Weights of a small transformer language model.
Size: 9 layers, 10 heads of 32.
Training: 670M tokens, 9968 steps.
Each number is 128 + 24 x the weight over its row's rms, rounded and kept within 0 to 255. Layers, rows and columns count from 0. Numbers have three digits each. The size before them is the row's rms in percent of the matrix's.

# layer 4 MLP up, 1600x320, rms 0.0766, rows 1116-1222, columns 0-63
097:152140116117106155118132113100115106125146134126134116148127046147146160108090146117138121109099149111135125145155146170121130121116142120156120154147190095120129128139133186108116105139103103
093:114085123166124132147223111132098119057107093129130138132135134137108160117143121114093119156134121132085195156154104126131144133083112168101164089129136131120157178166142133097115165114084116
098:125160137161094115122138152162129108134119120142128159135079085183136136134128141134128133106140090139152113121155104123152134121110161119106109124142144104112123154151152178102125126130094107
106:107141144115121120144104129112139144096140163154109121112112143158156092142141140151138140092177087124158125096141142137141149106138119113142117127108111130117085106137162126147120135084115141
102:140118126120129127133154129108087156156102157079161113118133126168124119113129141121147135113155106147122116142110109129144158149087146139117171150113115135109096095155140113140104135109103107
102:120116123137129104132157087151122179125187119163130115119130098171134133130147140119122144107079108103131104128130105137124134122156159137099139094109157099135134136125125102091091144122142094
096:155102133088109129123135095114142111122150139130178180139085136113139143141155134097195084060125100135137136110140126163113190180091128140134100108109120151134145127141126104135133152179163121
101:137163131100141112121121110115124134092124143101112128113148139121092116125159144187154148126089120155098159099109134145122141102141127157103096102129119136133169111134130147143128137152100122
095:154124151086145116146121149161099127085135120097185136127124156115146142132148168124133134143097139090076175129104136140103117120096128124145122134141148136125114081139070099122118139160108167
106:125144131138131116150150114118156100131143149134164128133122111101129086135145085103160118143071130152151148197117151144137149130136116105145081075127107109109121144171153095158115133119106142
096:072176124135120099153149163136154127112163096146112188109122129072132154128140129138126140135130122155108156120154147157135142094142111147152117091166114146098181087124101114140136090170093178
104:101159140140177135141143146128106093168128140104111131126093126147115143136096138124156103151114114144150143108154149153147139143098138131115128145082135141137088159116178101088082145077126069
105:131126178090148152121131083102121147146111146094136136132144097130135125111151120127116067155090108119104149095111106120154129122093100118144102097130081124134109140138093162165122138101163105
097:117124129151117169136119103106123090137147146133098125065102122134108112091126126121126158110127110135103131090183134114139119110160107143107135096095117117128100137154147185125105130131127081
101:084097145113132129158131104125123169127169162087114122117162125136106138102121144118127097110151127176115092099106085149132115081102201152129104120119144140131125128123116157133143126144112144
097:130183102130091094151177155115128118130088137102116136118126097069157140090139167073104129092096131141113167120129124091126119189153111099151140169151134151147179114098127120136124170107122102
096:134098133122146140066113172108110105115108128072115100179140168110119068141142186117092150140122088167133109096137074150123135150164140107136185136076125117113147144141123112099117095113120119
095:161125137128133102116114126088097129146126105119098179097126136126145131145117106153103112098116143154116103145150122116113142158130118099093147138160139155124131116150101094118131096146128155
102:170115161119131147120117122082101108139083110123156112133152148116131114149133114142132103112137126154133124088188101128135108152115124164144133131143146131113072102159101164096144064105160072
100:177144115111146106119126108169129174127113134145099114134101150160123103129138152141080131159144189162137141140160149148162159072076098126103103154125113142156121155119114100139137149156145111
102:125135107071139129092149141150153133115143168123135122126144116111121128109152113120158114123145129168129123120136132129144108101165175117110130098111154121128079089143111117102159146181129118
097:128143085130170100090107160110148150128126118138112133114150100154123089127103112157188114095132091135135142124136094122122118152155156106104122114136154143153123128101122173113134124098155088
095:139123115104122126156091171138138136158116139130155118122156143131113118087095128129112142133117149136119149128099145145175121103112118155123119131114085126074118141138131125140145109121130146
109:133154159129154147135105120165152111133136145099146104142125127091127129172084088083136130134138149131116099129131134098147125107161149137141167095126130149156121090119128187145063131120137102
105:133160148127110119130118127085113113111079107168104172138099083097153094157164146143097046133089152168110117141080124135076123157171167144092158140146192150128089153140108101163136146134158148
100:103134098148135114085127149109145152152140170137116117128131152131131111121087163122097146116150143123129154142087149167115153105104134142059133125123153102106150158134128137115104130124147175
106:158195105145098114123125128124122110115151129123136128134138164080127101096125150109105136157128154119091121087172156123171197140130146118156140068086123111108147103147130089103123129145122097
101:131180120110152120110140104124117129088147191145122130127167122128092112101168132097154125151125097146158132071133140111162098077098112135130126143115149121120101152116136137101130131142111144
100:133118114109109133121172114116147126138083159145096134110141146114147110141130133101144137155108124094096133143089126107109118119089117119097103158115087144116131152113171123100148149079124096
093:162123068111123101112135139080112154147114148174188107121163134104161149137089098138144152108102106143129124099133145089153179126123137181119155117127119121106106164135106167151140153122114100
087:151127134132147108110158130146144137096140125128180110140141109174128127113110101091134115116114144100147118126131137139102099125126146114148103175162135137102146152117137133099081100166148107
100:144117119118137091124139105108124099132149126065153146165123130146087081147106114135156129127106143171107100117124117131110113135133080141161159109148127135120139124121109143148116139108104182
099:121149091180169110137158143107117104110152163119125142123159173125116104152148166130128118131115130109101172129123170135145172142132093127088142131125111135124120106127143140136146108124095138
097:128117135127120161156096122128074127136119123118130127128078167108165167162132121118115137137088114102072141128155138169105110080121121109097096116108179158144146132115168116132128156183114170
087:139185112123108107137112128127124127138123139116154118141118162105122129126130097147141118146170126140129108114171090088118160100138147155131096113151097077079143130146128135134106129114126137
095:102159121122115140145160092120145165096112059099151087114119143153102122071150132161082132107097146139171198106130101115161157151102132140131114123141117145103144156151128142152098116115125124
099:094159140098157107159143125108124145122130125164078104133120161123119131120105150099089088109126122125144161113102150120136143135140115169128149106164098144123187119126119099143142170137132126
101:135125150110132131159147174168062184118148112136185135126147163152120111166160147140075134107087095155145158157109135104160143113089168158105138084141106128186100098138133141136123112122149166
094:132151111147168128121140088141135107145137155157153140116154143154098122117103113145148163102102134120139159159150076114111108127129143100131120128162100122125111119134131137122104136149131120
103:120120147161120122114147147093178138112176122108133188091135125121151112130117129121151160116117113120154130140084116127160132101151176129127117111106149113146109110153136159134127117101147186
104:162141136181118099135137126156102160109108136108128162093126107124106128043143084166123138120143134144079177132119120146111134110142192074129155077102119122127113115113133174099140157157148152
097:084096116148125169109143187134060136189159099092120117089138117112141075126107115117106131129131118179112123124148188105139111126161153114145097144132117072130148146144161117146159133124132131
102:116156146138117190106133149099152114120163166099148106129133140093179105167114126162133102149119131137111165141153123124143138137120159132121156115106068142106125155130125110112117121126100117
107:129116129115154121110174148115115139124133140151087110150149087151135112104122098106166097131105085121130141167104125125119175150157165115130075119104140122133100137126134100118139103136114132
093:122109105113109107126128138098152065092111151129128114155143151131140131142159108146093167091163103117117130111161116141140103135133168122099125145156148129131112125166143137106134091120162139
100:119175136109102147078107110076134124123107119120132153142140117079168166093093090158160114066131148156150122125109152133175130107130110105127118118128154111120108130112110108096110124151151149
102:111119147114145149113124115128091141137143107148165128116126104096158106117149132112150168092091174168096108134099130148126132146128147177145141156130116144093086125087096138122095085150131129
099:168182123132183100129086147109151166121062119114154147162165133151104162104126125131154098148139121132139133109140123125134155156146087179170146127112120134099141088102129122172067176170143109
103:147155123169101139175126129146110145120097152154125140182145147164127073126171150168130120110114123159122131090144158184128119132064127120133127126099158151120158141141159156092101144122172154
104:057137115093090114127164140149195101131121140126129132123136108142141148125106126149164151082109138108063126165143099126118125134123135116135128086102096120130120114128098130136093150144121124
098:106123143163155128111084118142143127087129136140138131147134125151127175122124131096121142111139158119104122087104181134124166125137147168137176093131128140138146093148118083135111102131097113
099:116154139175081151137157164125129126177136158101120103141133089099139198171149169180115122121122135130114155121151085132133119161124120120127076104116176091095131137145130119130124138114125113
094:142132104118151139092160165129103145135127139143104133103115124138168130068157144123140100141131143106140109143081129171145130155135103138117161100119164119143135151142118084167053121129117122
112:151135132117159144111120128110136163110105104103131094116164164165096125097097108142116142117092142137129121099102108106121116109126177123119140102143145121119127109084133113124178152129162122
097:126122119143158175081098114168160172148156149094150134094157137163095059142109148176057101161131133102098131125144137117125125090117150102134119123065151135114134112090154093110162117118140126
111:125146156134127134129126131135142124100142142113156138123093116120108099095126109153119127125151100093152129136133102151148138144105081139109110108094100123172135145153220078116110113139130134
101:127099142163162112140106157155125119122133132151158136125153144144106157135084127153139092149151164137116125141158118144103116115147149135127166153137127117146141119113117145133098129135097079
099:072097162125164112111139126110160131123140145134112108079096115162130094094138140155143151128108157140143109151121125114151123165145137137147093108072125136074118129127132174139129122068161145
097:145169147109138124170164135103147125092112113098159116134145103102108081116159128133139175113137112111148115105102139094143122097123099133130149129104142155131042102145101172140141152106139105
101:151122130123154128085144134133073139125119134119191144118135095116132143098110147113087116131098121136145117120127147142148178099148133174100144145134108104125136128143147145131109123135087119
106:155102127163115067088117126137103132124145131142105134157135124148125103166102141163094203075121137121075095148130097135128124133148114081123096090142160125119095165160137153145084148137130142
107:119086171082146154155102121117128175110153105102118126161139136150136119151139174166156130083102149136161094144147096126137165147078150159127106113121164149155130116147163089142167155155111106
106:143129139139083104123160140127132128136139144092093170130097148145112121137100126152151127156127100138115144105147121123140172083117107134110163111134168118158097141127160125130144118158155153
097:097133103140141080096105171102116121122132109160103130125152136116124169187108147169126112103168133126126123126169094127133106120118132125162123149121129087138135093135121078137139150160153109
098:105153104151161123121123161112167142151161108067158122129101120170120130139184089132159124077098129120122139140156122147145133122136132127101117141104119132102192180127115122111119110134135147
088:118146098180150123135128118096101119126142174136111179142146114093124135070120138125136089145098137143111144133142081169130129182144113122077127132107128115144149125120082130125189146113187120
096:160095094119087142145080123137184151144118194108121120119125112133119142140127097139144123126144118134151148149091082111127085154108133103130145133120131151076133115124122125136129121128084130
099:143128122109145130112131126081101131112083065139138120157122121110185160099112110132147116116109114129100106100108089140123080120093100146117156084137157051119153148133142134116108147162128106
092:091149107146133106105120136087142140121143096133148123129190109124131136116157124143109169103121091128119148137138157116141149111109129140137134121112136154135143126126112116087105123152104143
096:123121147116145132098122120114139140114092085076123140158148116077142126127145164144136132101059129200134146122121103156148160118114116135111152110119171153156134086144110090115130163124101162
101:129113100147077128151118157110117150108102117104127155128140154130096116137135104166131140109127111162150152158117168126128169141079107146117107115135124137159171135161154135086107108147153118
116:134134118102097123123146137139132135153148134139114106113150129123140185134171139162134102153144134125138145084113138154121121116146104120148110109114149117115099123095117129138107105145123162
103:094131116124149161106112126132140122116134124182127134120134146141095117168098113151133108137135110157126118115133099132084127150143139127113111176113113133170132128166122119111142153112098154
098:110096166123108133139161124139111082130107105128158168150111119141088136089102117122171160144104125139145152184087135082144130159118159171148112118130125109121117100170135154151154105122127149
095:133137115121121143118139119114139077102141118096129128112131110090110136121136105138127127135183136109142118094114104087073154129175137167091129152157112135140161153121185147138114157092133130
100:099106102123108165094106120078144138134131142120125119119153109112131111133137156123173175178159124160140121129138144145176085134169144115140161119117137160090133136120097089121092146142131152
112:098104142119146136089145119149115137163123114098093109132146110163190159135151090156209157091092119096105123124133173148127179133109100136119112111104139147146118133132124133129118123106126141
096:107154132110137120182139099133096083103102129168132113127160134122113131089103166135164132129146078120122135161150091169152160119151110160128131137151162143123135130148122103175128104141134143
100:138115125114169155102114112123063138087125142114142126122158128136135111114135150143100108165095185110101133088115131137129141142165118130158148129130154105106130150182160126125154145123136142
106:127138147061106150136115163137125152162194081091147132111123171105170088149134116165098123119130097133086143122135190127097169152134147106115123113112102119150097129139132135112115134115145138
101:114118102158133151175134149092129152132107120107138116104151155164102172148093108127124113117168104147098138173151152152120143145107087139134152123110146140135147125123142119077165125170134133
102:125106137057124117110138149110129096191134129103161148113152128135089162104100130147130142105086112149107121116160107131145098133111111153113143150137130178127131143116147145105150118111133167
090:145191131115116119114134081129123142168157137122142155100150126157071188099154146109090145117133116088161122138106168144145122137136106128109113151096080107142097155170092124145144143103126168
099:167148126141093138150128106085125084130111131138120153118118136149140176123112106139102160155183087135080202134133144115100115140183129116127156117125181136133115115109096136138088121149128109
100:091045127105119136156111112103146126116103153119149141128118135095137136130164120078116144134131138107114094130139128119109103068147117176119128093115150111089153162108143153153124160102149161
102:123116112115116107149146146110162135082114136094139127140093094121104088136105149119170127132116108117124172133102174181124176131140088163138101186116148129075145104167166120155134138175163144
098:115124157079117122132118174124120114143120146112152139140116140147140140080115102117104138139138139120114127174111109095119157103117115125130116147131123109107146091104104149093141104107108119
098:107155130121127113124134152154099102148109132116118151093181140106122155134107174126168100157110129139131128134124134161076141133110096152104156126118148138113117152097146131103105139128110152
102:080143163157118128130129071125118109121130112133102111113109125144131129125136127119133098141118142103169130155168116155127120131123116131127120163172135105185097147114171147112127135117158137
100:111111144116123118123092139118097134096160180120153130150156115162164114155096144135097100170078176142120128103141149146141127130129110170083120136142121141155120104147157088127085076105104123
098:144136136155140110123134150117141115118155110122140122126143165097149117138107163073114130163141086131160130123112150143155095143096133157126139095085131116161105126149115095134116152149139149
105:132108120135109150161134132133114088174147159122102127142148166107122139124107095168148143133106103127124155101115109136117123133145129138119111123098174078120072121119164124158152112106133097
099:094128099103125176127146119103085110189132134158114145144119122081135098113135150121121132137132128120103121136144137110133099146116148134146080139167137154143151148132152119110148124110131123
094:119100127093132161123130128122149126096133157185115123098086167135089160156085107099131137168108108124131080145100122133103139153149099131085136098123099115082148130115175154143106139135088084
112:123151111126106132150142139092144096133118132151135135154129147128170117130130102123081150120122147116144115129149151110144106116125146101106145128118139144165081173127122171125118126116131081
100:117165172096134098114093127080134087168123141165146113124119124196099137129120131124141115092103146139109109128119140140132166100159117180134145149141149117133100104130110127156142133125127093
105:111108090100099126149080120114079158136152126128115125113142099085136139132151118165109135112133123144125123120117103156107111153116138145109100121153148144148163150129115154151136136145109117
099:157082176140163100123182140129137116154130094113102138153156134161105143139115133141097202101099129116162093117155166122144159090143110163118136081106134131117124143145124080102151104107144148
101:130141133109117156098145141149106163142115130146138160113140133130127140107123118107129129122133076122123126138133163126101078129120122111096105138125140138103121132091125112147096194158161120
102:111115154114132114152136107142113153105143129123122103136158154130096099134112144161120156125159096135079100102097104149163130155084122135122132117114106144087120122176132112133108156149098123
094:134097120128123154137136142100147134129062154096153127108116128152139155134127117103129120111121123141123174140109109123139170113138116125113136132146127105127100144177154127131136113118142138
099:130158096089137132205146104113119126130119082147126109087150150092128131139124107138110126127126136132100149133146111127172120115108110138107130147122106137108101120153124115134122082143111126
093:117121140101133128146146139118121099099132111141139118159125187161148126107087120108148167079146141125132138159168118127093110067102159175125112140147127119165151108140144099138126125110133115
096:138131105110133121148171117121080058109168124123148122178145137133111103173142188161117116156163173121102137136115127112118158124127156121110167154126131137131110119147087144116144112071088118
098:106104109110125082136141110151157101137139153129117132116127107132121106090132161145120141095120091154065127117145155139110124080152142123099131130089147123155143117125136141156133166145130121
106:106106104129131091165118084118114098122106151146152142133120123138123137119130125078135101114097127165146128116123127152100159095129135114130148127113098153094120149133137096118101106173118074
107:102120166117119161112130100148089097126183150123119124119091136119130136142165098138158135122096113169156121188112094124116112164102146146126143152151100109181157131132159127152139127115157127
# layer 4 MLP down (transposed), 1600x320, rms 0.0314, rows 1116-1222, columns 0-63
101:074138114146108132177106157153118139130112086118114130116141150124116145130135095121121155064148129139104094110142117121117111125158127128141165095152084132152125143098108109149119196155192151
085:138125143110121117169123111154155104166147129148085153092125146136150155158131107117141110167133147143143153119132140092149157129142138129118179138135171101139168165077159108153148065103113130
101:098188090129165107208127137080069154149110144095108114134120109138186112135080110101107078141090144142137119127101134119115118119146111132101130102162131138130103144101133152092094134146133099
109:108099110056116119171162111164123157132146132148129142133147165139122117084144135144132105154101128143112151110134101097138149098128158096134154120111132108108091124116159145153134152118181124
104:170144078127140114132094179132167130113122083161072111153124114151138129146146139120100140129103137117093135102146106093136178109114161145116108134128140143074136121110068174099128120127158102
105:137066113140115157125102142146145122168147114157155150087107148093092106089149136156127131138111119083180112132123136159155143118150121110105106125113154109162122166167104128126092103109115143
094:121149162075145129116126143130116098141089089148130132167146111154112141091113139143121076119145110115141149136139138098127093158133157132121161158171095127095119101089140129123138157093101135
099:148133130151168148125098120091137111114108111141120129140094123127108177102116133141133127139147120156149166107140130163076157153158125109125131142123090140118103116124159127080116088129146114
093:138180111130108071139116090136156109080119133163131141141133095117167124134168126139137077134119094166190146089123091132118111096153149107109158121097138176069136121145137157122089129125162096
109:087096146140142131124120125117134112107136139156084142100111134162110121167122126131138135132124137151107149139104196128165167134119160135111169140161088140100097137104121085131146097089106168
095:107120103134124132168092122099132173115112148070134160149130131163123072115134146159098154112149122081129116119153127122154115105095154147113152085139185110163085144130180119148150145139078153
103:127124137145146148121125114101208102151133106111091085130124094148152128068188107153116092115118149149146161135164122133147091170113135115141120141132147144171131140084112084119082146117154082
106:124141131089144145150121112108096147125145088089094153170109093144126117182122137184104184086132174095121158152105141137112115104128150128145115122120154120089147089105167085102126119115102128
101:123083128130124115086130127124119148132101107155104112118121110163156111153196123137104130113132090144102172140151155101116133124111120163150124147149191147127157149106109063166167111204100131
100:117145132163132129144072125137121135099118098148110107129163157100105112115144146142130144073101156122103090112148147105096121113134118099121113118118118116170147120158088141152139122115145092
092:143156123092131139124143153099118139113116139160095115155126157108094110141118151156147081149135143170159140135152159145127143124120139148151142157073177165122118148106109123091156104112140132
095:116109145153104120103109156131125152175143142170129144128115147099094140125108156101124124132089135161162072145114152096066161138152127139088127130123130116099166064115146113118142129087109112
096:111149119130153182069166146152151128137145110123107141174134136142104127156153147089114116195132143142107125090125117144171170149125163128116104097072134132144082145108105128139126162117137139
099:141096125155128117117111157120119084100076135154133097150144123144129144140128126099134141099135137119149118110169115124127129109136141164127164150152130119101117167112163126118098085117159103
107:147112103112122155167138124133148143096139130152120124117093147111110098123150128125104093116117129126151170109144123120149106141130124136132089105132139097161093100138158090137125117071131098
109:088124109106182106103119144109087151123095132093079121120142110114149120152179119131121106124093150095135126131155131115139125148125152109129113116130121137126198078137130164142115122151101125
093:149125131146100146124101161129100089126112150091171110142118158110172149114105125104180129089123123131107149127157154118113147054136173122143108169123157104134128139115108104139109113117127204
093:101127109146137148147113122182109123156121123131152131152142132151125120101149126140156146139095119137170176093171103120125144154138135094160124143124138154110167126143129092163103141151130115
102:141141146158135113128119137128103131102112134156137140151155119148106141105168127132132113105108157118147121124141165159115120147146137115146135167126117114132123137153134132112066101143114113
104:170135122115133117071172125114062102118158140093149144115123090142129093154135124149110159136111105120151117124120105130073089150131155127068100099114166095124162141149139160146113120154172121
102:081141145136120128106148147172150113183119094102091138140068121148137062105138122141142082109117130113149117121144137114183162106162133136166175125129146197120150115163103143116187153127128109
106:059115133156089192107099102118138119108155106109139142123116146109119110098139132125144191146104129103115132163077102127112141140124141124131110127166124108089131140144116155146135123145083164
102:142111085139139120148157150123121141135136100113157090113173099105167122159138174094110124105086139156110117112119141141136143137112138123082137128108149139126118148160130127142131063121119086
100:127124101168119117106161149125102094123145164153153149107095140132140106115124106116150116156130148089140099177112161123131133135141164133066113154109175128091086116211093146136159088096096128
093:125141139116108112153152082174111142081139170162114147104148127151146131131124101139139146135138118151169102129098145139109106116097151137106142129123168125156100148143112115132084137142100185
085:124113137153122119128113128131134124133108136097102118144164101126120134110100145104152068125143081124190117145129128073128114092138127135152146087098118138145129208087125091068166142123124136
095:096144143144120132107136114125129098073080136129107076159148163133095098139141173143145164162132108114157126161100136114187103121079141122104175120132114133119136137164062126102107142187105119
092:121082103122099177137107093121144150127128116116123147151122118175140126090096121153111022136078082085087146126150109097091146102156130149147102139138128126152171125135130168134115096129133127
100:129106128141136146149145135135128148120155122106180142109093125141146125127126134121129118187076113105126158081133163086152148138102118123114121108106133158144111118143130113119096101113098053
083:142167124175100164148122145153104048189145100135136141146113115126130144153167107130181094160145100137138149093110105122125141086171114106154126134105164116118151120153114156118064107110096094
096:186151116136093096123108117120147111146163135147077161106162116097152121123132104103147111130143154089165101095181130109132138117137148143169132129131100116181170118119134190167074118107160109
102:115075134114135089101122150098128089126130110126133142118094105139117134162111136086171211108156129090103125152126117141150109189158139130124139148099114129071151150128165121172139150161138087
101:136143118113161139119105156162147153123133106114172113104115150137171168117166166126071156157173093157116116139111112126129101196132133096108135159094064083124123101142115143143097132138160126
098:075117138128122189085064168061130156145134164100114107158118089099153140123131139114124089130124133148151124118106147186153161103127132167135128091107168158139168120159121133118125134110141136
097:118099171129107137126123093152116103105137124163102136187090105152083116139106128079173164135100117155089135132135096075097123130121106128136138133141113110123166099134112140149137106162110100
106:149078117136136126187147129158127121138139142125110118138116123132136110165133135153123181098168133152121165130162098139166145128134149145128143119143151092131195123130114081184134139118145102
091:161139116104095146104093107113120141082106150127132138126098117123171112132123070171155141099124106143124146123145081145083149126086121178129142130154118141143131127123081112125144142110129136
100:126114140166164132159121148158105144127101096100151137102152110153108101139179086185109132106065110104085129100120144139140143174136160146135140150130150123147102144134150137093072183128110102
111:098163106148126116134138148124097132134126147116148122172159157160149109144154138107157068143132098117124126153097125129166112158072128131167107134116143101114099143103153133112154103153116100
100:136132137091118129109119152140121142157115128122143100131157103097099111117083115165121128189138156106129130138132099159146108103187105122141120112161177139100147134126146164119146128162122097
102:136130132107121127121131175165147109146124180118152146184109107146108153102125127117121151131072115111124137126122204126138164151109136143109103162125139134100147129113143148148138128159142159
100:129091122134116144143143163155108093111099141083111103126125137123156098131122093126096172131123159131114129116129143083135112137137152115153098143174124144114110091145126120140138174129110110
098:123135144108102108124122116120124138117185135093128139107151114110112092134141175135153128159109124107119130113184107136111154128160149121061113189199052117135147155144099125161130122121121135
107:126172126097084127103147121138114129123124157142146136155104116148064118139162116113183119097106154135137108161105133150147142100088148114084128106182140124102129118096091130110177097157156120
106:122123162089123148107123121141164140124139120147091123131176149127116131153129144166134126107160140127131150161140127141120144163078141101133084147144144129149105097172127106130122183130166124
100:116175111128083179137128097088130087130166130124127093133145123130168110041070137134167142149082119140149159123144144111119142085127139155103130144163084106163142145108130119125152131115137144
102:088123129097130093152131127135143138148102127144118155163147174110122115170108141130127138130103119117107127127123101144107095145133149117159126141099126118116138155154088138110119124110121123
093:125200102106088120141142087155122139154151116086087133103132119174093124126144137148131134120110151154164164106130129098101129078134144097158136140159134150137104086147160150118115128122130120
119:138122161115113153113123130107131123112115095153138149125108092098129122164142111126134140159109130152133105151095162114140099136129119166156118118140128163103153124103138132141088111151139159
093:104127187143119085103132128094131128158128135134094125140106070091164163123131139163163110154087112122125156095135140143119140141108143142093132122157102131139118160149061123155091111180094131
119:135105153124116117137099144141123124092122081109159118177127105096130122173146141170127122145104139135142109113120147106126138117136105153127161092157148134118124135168104116144115139159149136
092:136129112107126141126121149101086163086093110127108147153136136140141130136148096104112046133117135116120090155143147128164202113133143115121117108137118147153127171096124125099149090125128103
095:143139116143117143109075137125113122132121083122150143150057144130132129164121121097117153162105129158126140103129115151107124127124146115162158135107138161115129137137133119116169143175083125
099:104122119093128130098089096140129100168110120125134145152129142134079131113126152159117123131095137150133086116129128160096132180165165136102163110121130119078130132143144093136134164167138115
103:076110133144131147097102156156135177125107101149185111134117103119130134109093147161108130113116145107130113165123124130114114129163120130117121104122113150132102115115156120143101166113163113
105:106108116107155141136152117147127148092098143152141122134134113137104131091132121216144152166084108136114123112136153119157131118163137128154088135165162077096132176095127161145164128134102129
109:114086148143132103145082108138131117147105116154157112139105112155160119138141133107110156140133124162136110134091125122144128113125156087144088130115147162165129177098147094151103134098123142
105:121131107119151125123123120108166116116137126153100141156104133110144120113167086101182138113151085133173171077119163182093101163122120123137152122132148112130139164123093136113115132166111098
097:156092143123123096139180088142169137135158157123110119174156121145153080148178138165092088110097106159133172153097113129110121123133123087112113153117162128112144082099120136125130113085138117
099:122143122162112146103095083102106163123179121164111123149110069109111100126122071112103151110133130118101153160138100135112069133134132129144096093187136121121088134104139124109145126117126120
094:135147156103101112153144122119162100151115138110094133103132126125125128160122148112109158085145140126150123168149194165180145095131140155122127140157148116087144148103165115097111094134112144
091:147119126124112124156162103128133142078152128106146149128134126063149157126115119100095113087145156117154129092141121090119097143144100127192108151164156111161124130133168145122107080148166134
101:090095140119110094108143095154114125124101080129157141134141152110130087124141152162112106111111161155147141113114067124122124106153143176120148091118154097162143105137190118150155121140110151
095:147090119134096132152122104135105142153126146116119129103109118141117124133100145106111190120140153100123134131136098128130112129163170098090115130183125120099134128149113169129125133100149146
099:133097141089153143129124101162137108105115109117134123122121156096122094080127134118139136142175125125175141167139145168093117156175138110070119117145103135130162154113126146124190123121143115
095:127173136087079144119096165198108124106100117076161129146128117109137138132122112124141146092095130143147173112151141139147124082127162125138150126103158119146108109158147169092126149137126155
115:123099143127140129104117148095104109138131129117170088096187156135115109134138144144123187115145118124138167110150142150126113099140145155138103104120153069136142114117127158112138180119094187
108:145122145111094127118149146166124116124108099118117104146101154160112106131117172107125155150163125155103133153091135116135088149129116146160111105139174080111136124126129089105132122093131128
099:135123144119117141124134097150154118142117140151152110088129159131143096140121100143138160077151092131127159132172109122154151141110142134072140159105112134137157117184066129149125069083075171
091:131193101113118149089131122152130112111067130134134146149151068118118151112153119091125089116095124113149147129132151157136132125136156165147126122101171111136157120166113134085169113104117123
100:080100086081118127097092113112134125121154121167117144100103119125186121090139121145142171118119105141121137108126135115147145121132101164161116144097190143109130105146156088134147151197135146
111:103141120105092130141140122129137102149108120181147068138126157163106144148132094121160163148157105147141147115086124163148145115110125130109134166133138115137134108144131085150131085152124154
094:125114170135119120130123116111130124121100139115081132108144155088137148143118135097118076117140151121142121147156108089110152162124142135147097166106112134128149134130106098140130169121148164
104:136142151088086141145130148111126134148119130107116175121146146117140128151157147090152104138126110113128149106095159115140128114083109116150120166108128112172120127099151140138133139109117151
108:116159128117137086176104135164104108102161118134144135074074107098162107100143099127143134118138089130140115141143157092081118155123099153143144123128092088103105141117157138124112127110128162
099:132128175135134141149161118115127144095132201180165123133095143148123131127086135155107149167152162116139160124132128091152162116118145129106122128084098149167130089099052088124153115098139142
102:110127140095140156152137128129168134164109147105120124091093134137113117129156186158154097144138112144143139126107117097112160108138120103136162098126151149043136178135125102136091154156115210
089:124140080159124126123101154101114115069089136114095103165119172104098167129128097116102042125127163105137159137132131130123094105118141118128163169164150152105089126112147113116123108113144114
103:135127104131186151086044140147087126143183101140112124127122119119177107129123135105113148121149123119118117124152141138125095109126127131100118178145108145145130149177106125133121116105111116
100:109142152103141160118129157097128162125159075180203166123138104148152147123128148098141112121144130111118100100109158094168098142143161133125156148155104102136141162085119123150157130104089132
111:125100138120149143112128132154157085130151165098138132120135107062137132141098117103181117147125097153131131165123161101171125132115103151103156124108100151072130139145146141109107103128161129
093:165167118107148102158139114146144104095103150135124094102080110117158134099124116143143140158168098176145141123120114148110108136124110125095080121141110149121132148114104106141140070116141153
100:132101103092079119144128110165130124133131133163139114149141152113129171168093120146124140137115126106134136105142130113130096143101105105137100081124099116140168137096132124072153120136166109
105:147141124137080104099152092117117126113152152186127094163113128121120127166123086164112135133139140164147118125176140141135134142108128075132139149105160138175113148145105113093138123158138138
092:140110162122110122148162126109105155142117123100111144123134120108085128136129117113117139131151132138138136198082161105146112116131102179141087125129180110169159135117117113102108137144132157
100:131086167157123129141120152098108122112143176109181144117130080153128142139129100120098120140146130128112117157117113123134123109125135138136150100132094144087104152108132106125157079102152187
104:110101124149157090134062163102123109150158082154103145102128147115146136130167106140127145125113126129105126120121136145080100111102117136113139086102107124104138148153145097133150179112069173
101:143115190184109117095107149085118094100093128132136142156149094117066122081116106142126153141104088116139140133091160144130147124089123157150092112139115120131145092092063105153163129146137115
096:138155122152145156146123086139123136190159106103122136112134200133162148152141139164148137128115154180112137119162160135118142103127112154171121139120125124113125070132106161113175164137148115
111:146123141104158113138098144140104168096155142130107138136127121139139158161148124112135166078144117140112105107102151142140162092111145080142154137086095117132098158127108123174092131123177145
097:111086149142091151116128173113149108090107157156077076148109136102184100152127098086117164113109102083135132136097140127116121161154185130100134090113133120125128139114145150142149137134127140
101:135138158127145141125149123154127145110118137161167138114116099127138113125121154170127154148102137158085121150149149139115114112105158085194118170118097132153098129154159155094135107133150135
101:121132128110103087145129109159152125117129132140141130084130130160139116175128167096156153138147153138123134115153088134106138204173130109178128104129115110126135072145111148121159123126117095
096:087139075122105141148112097111116107131127119129100129161071092109125106147099152194160174156076107123138141106131139119143176134129137085162106103109099132110155098087142134095151144119146141
099:158135113083108132068102167177143107152178109127129138098141116159126100164154187135153148095145108132125106156126130160160148118114122111158122148137150124137173140137090119121178131133145096
097:155163123137137114144146129151142147108121115167124103100079097084110147141147132137103104119111093106061120140060121125111122180110109102149128148110128155136163123109160112130128123120159135
098:140131109110104151209161095113182124149115143114157139139131151126070111097102111147162094121142119118137109087139159120150121116108139142178107161126110129104142130119099149112138131134114139
097:168131087144087141101127161125111131120104115147106119143132091133099139130142114114148140129137099122130158106137149115145131138154149134087102173113132104076165142120081139139166087145133150
102:183109139146139084134129147131121135143145127120121139128146138070162101134115124185131095143117134102123158106111145127136122129093159128130109134112182150088132147079140151136095126159126124
095:094120167119120134091105152130178128161088109168161090133134147171113117150127152153114100172142114105151119103117096182171128161100143123107131091153154097122104141176149137132144110141090115
105:090147155127083100137106146129140125123093112119097152134137157134131114120116110126121146123125123131099085116116124166147080134143107123113192115146123131131132114185142167174136145110164169
109:135108154173128109136132125121116127102099122090129098148104067130167156115127128126127124104079150074139084159141145111158119108123099135110101140163136094175065170138140123127127161117131099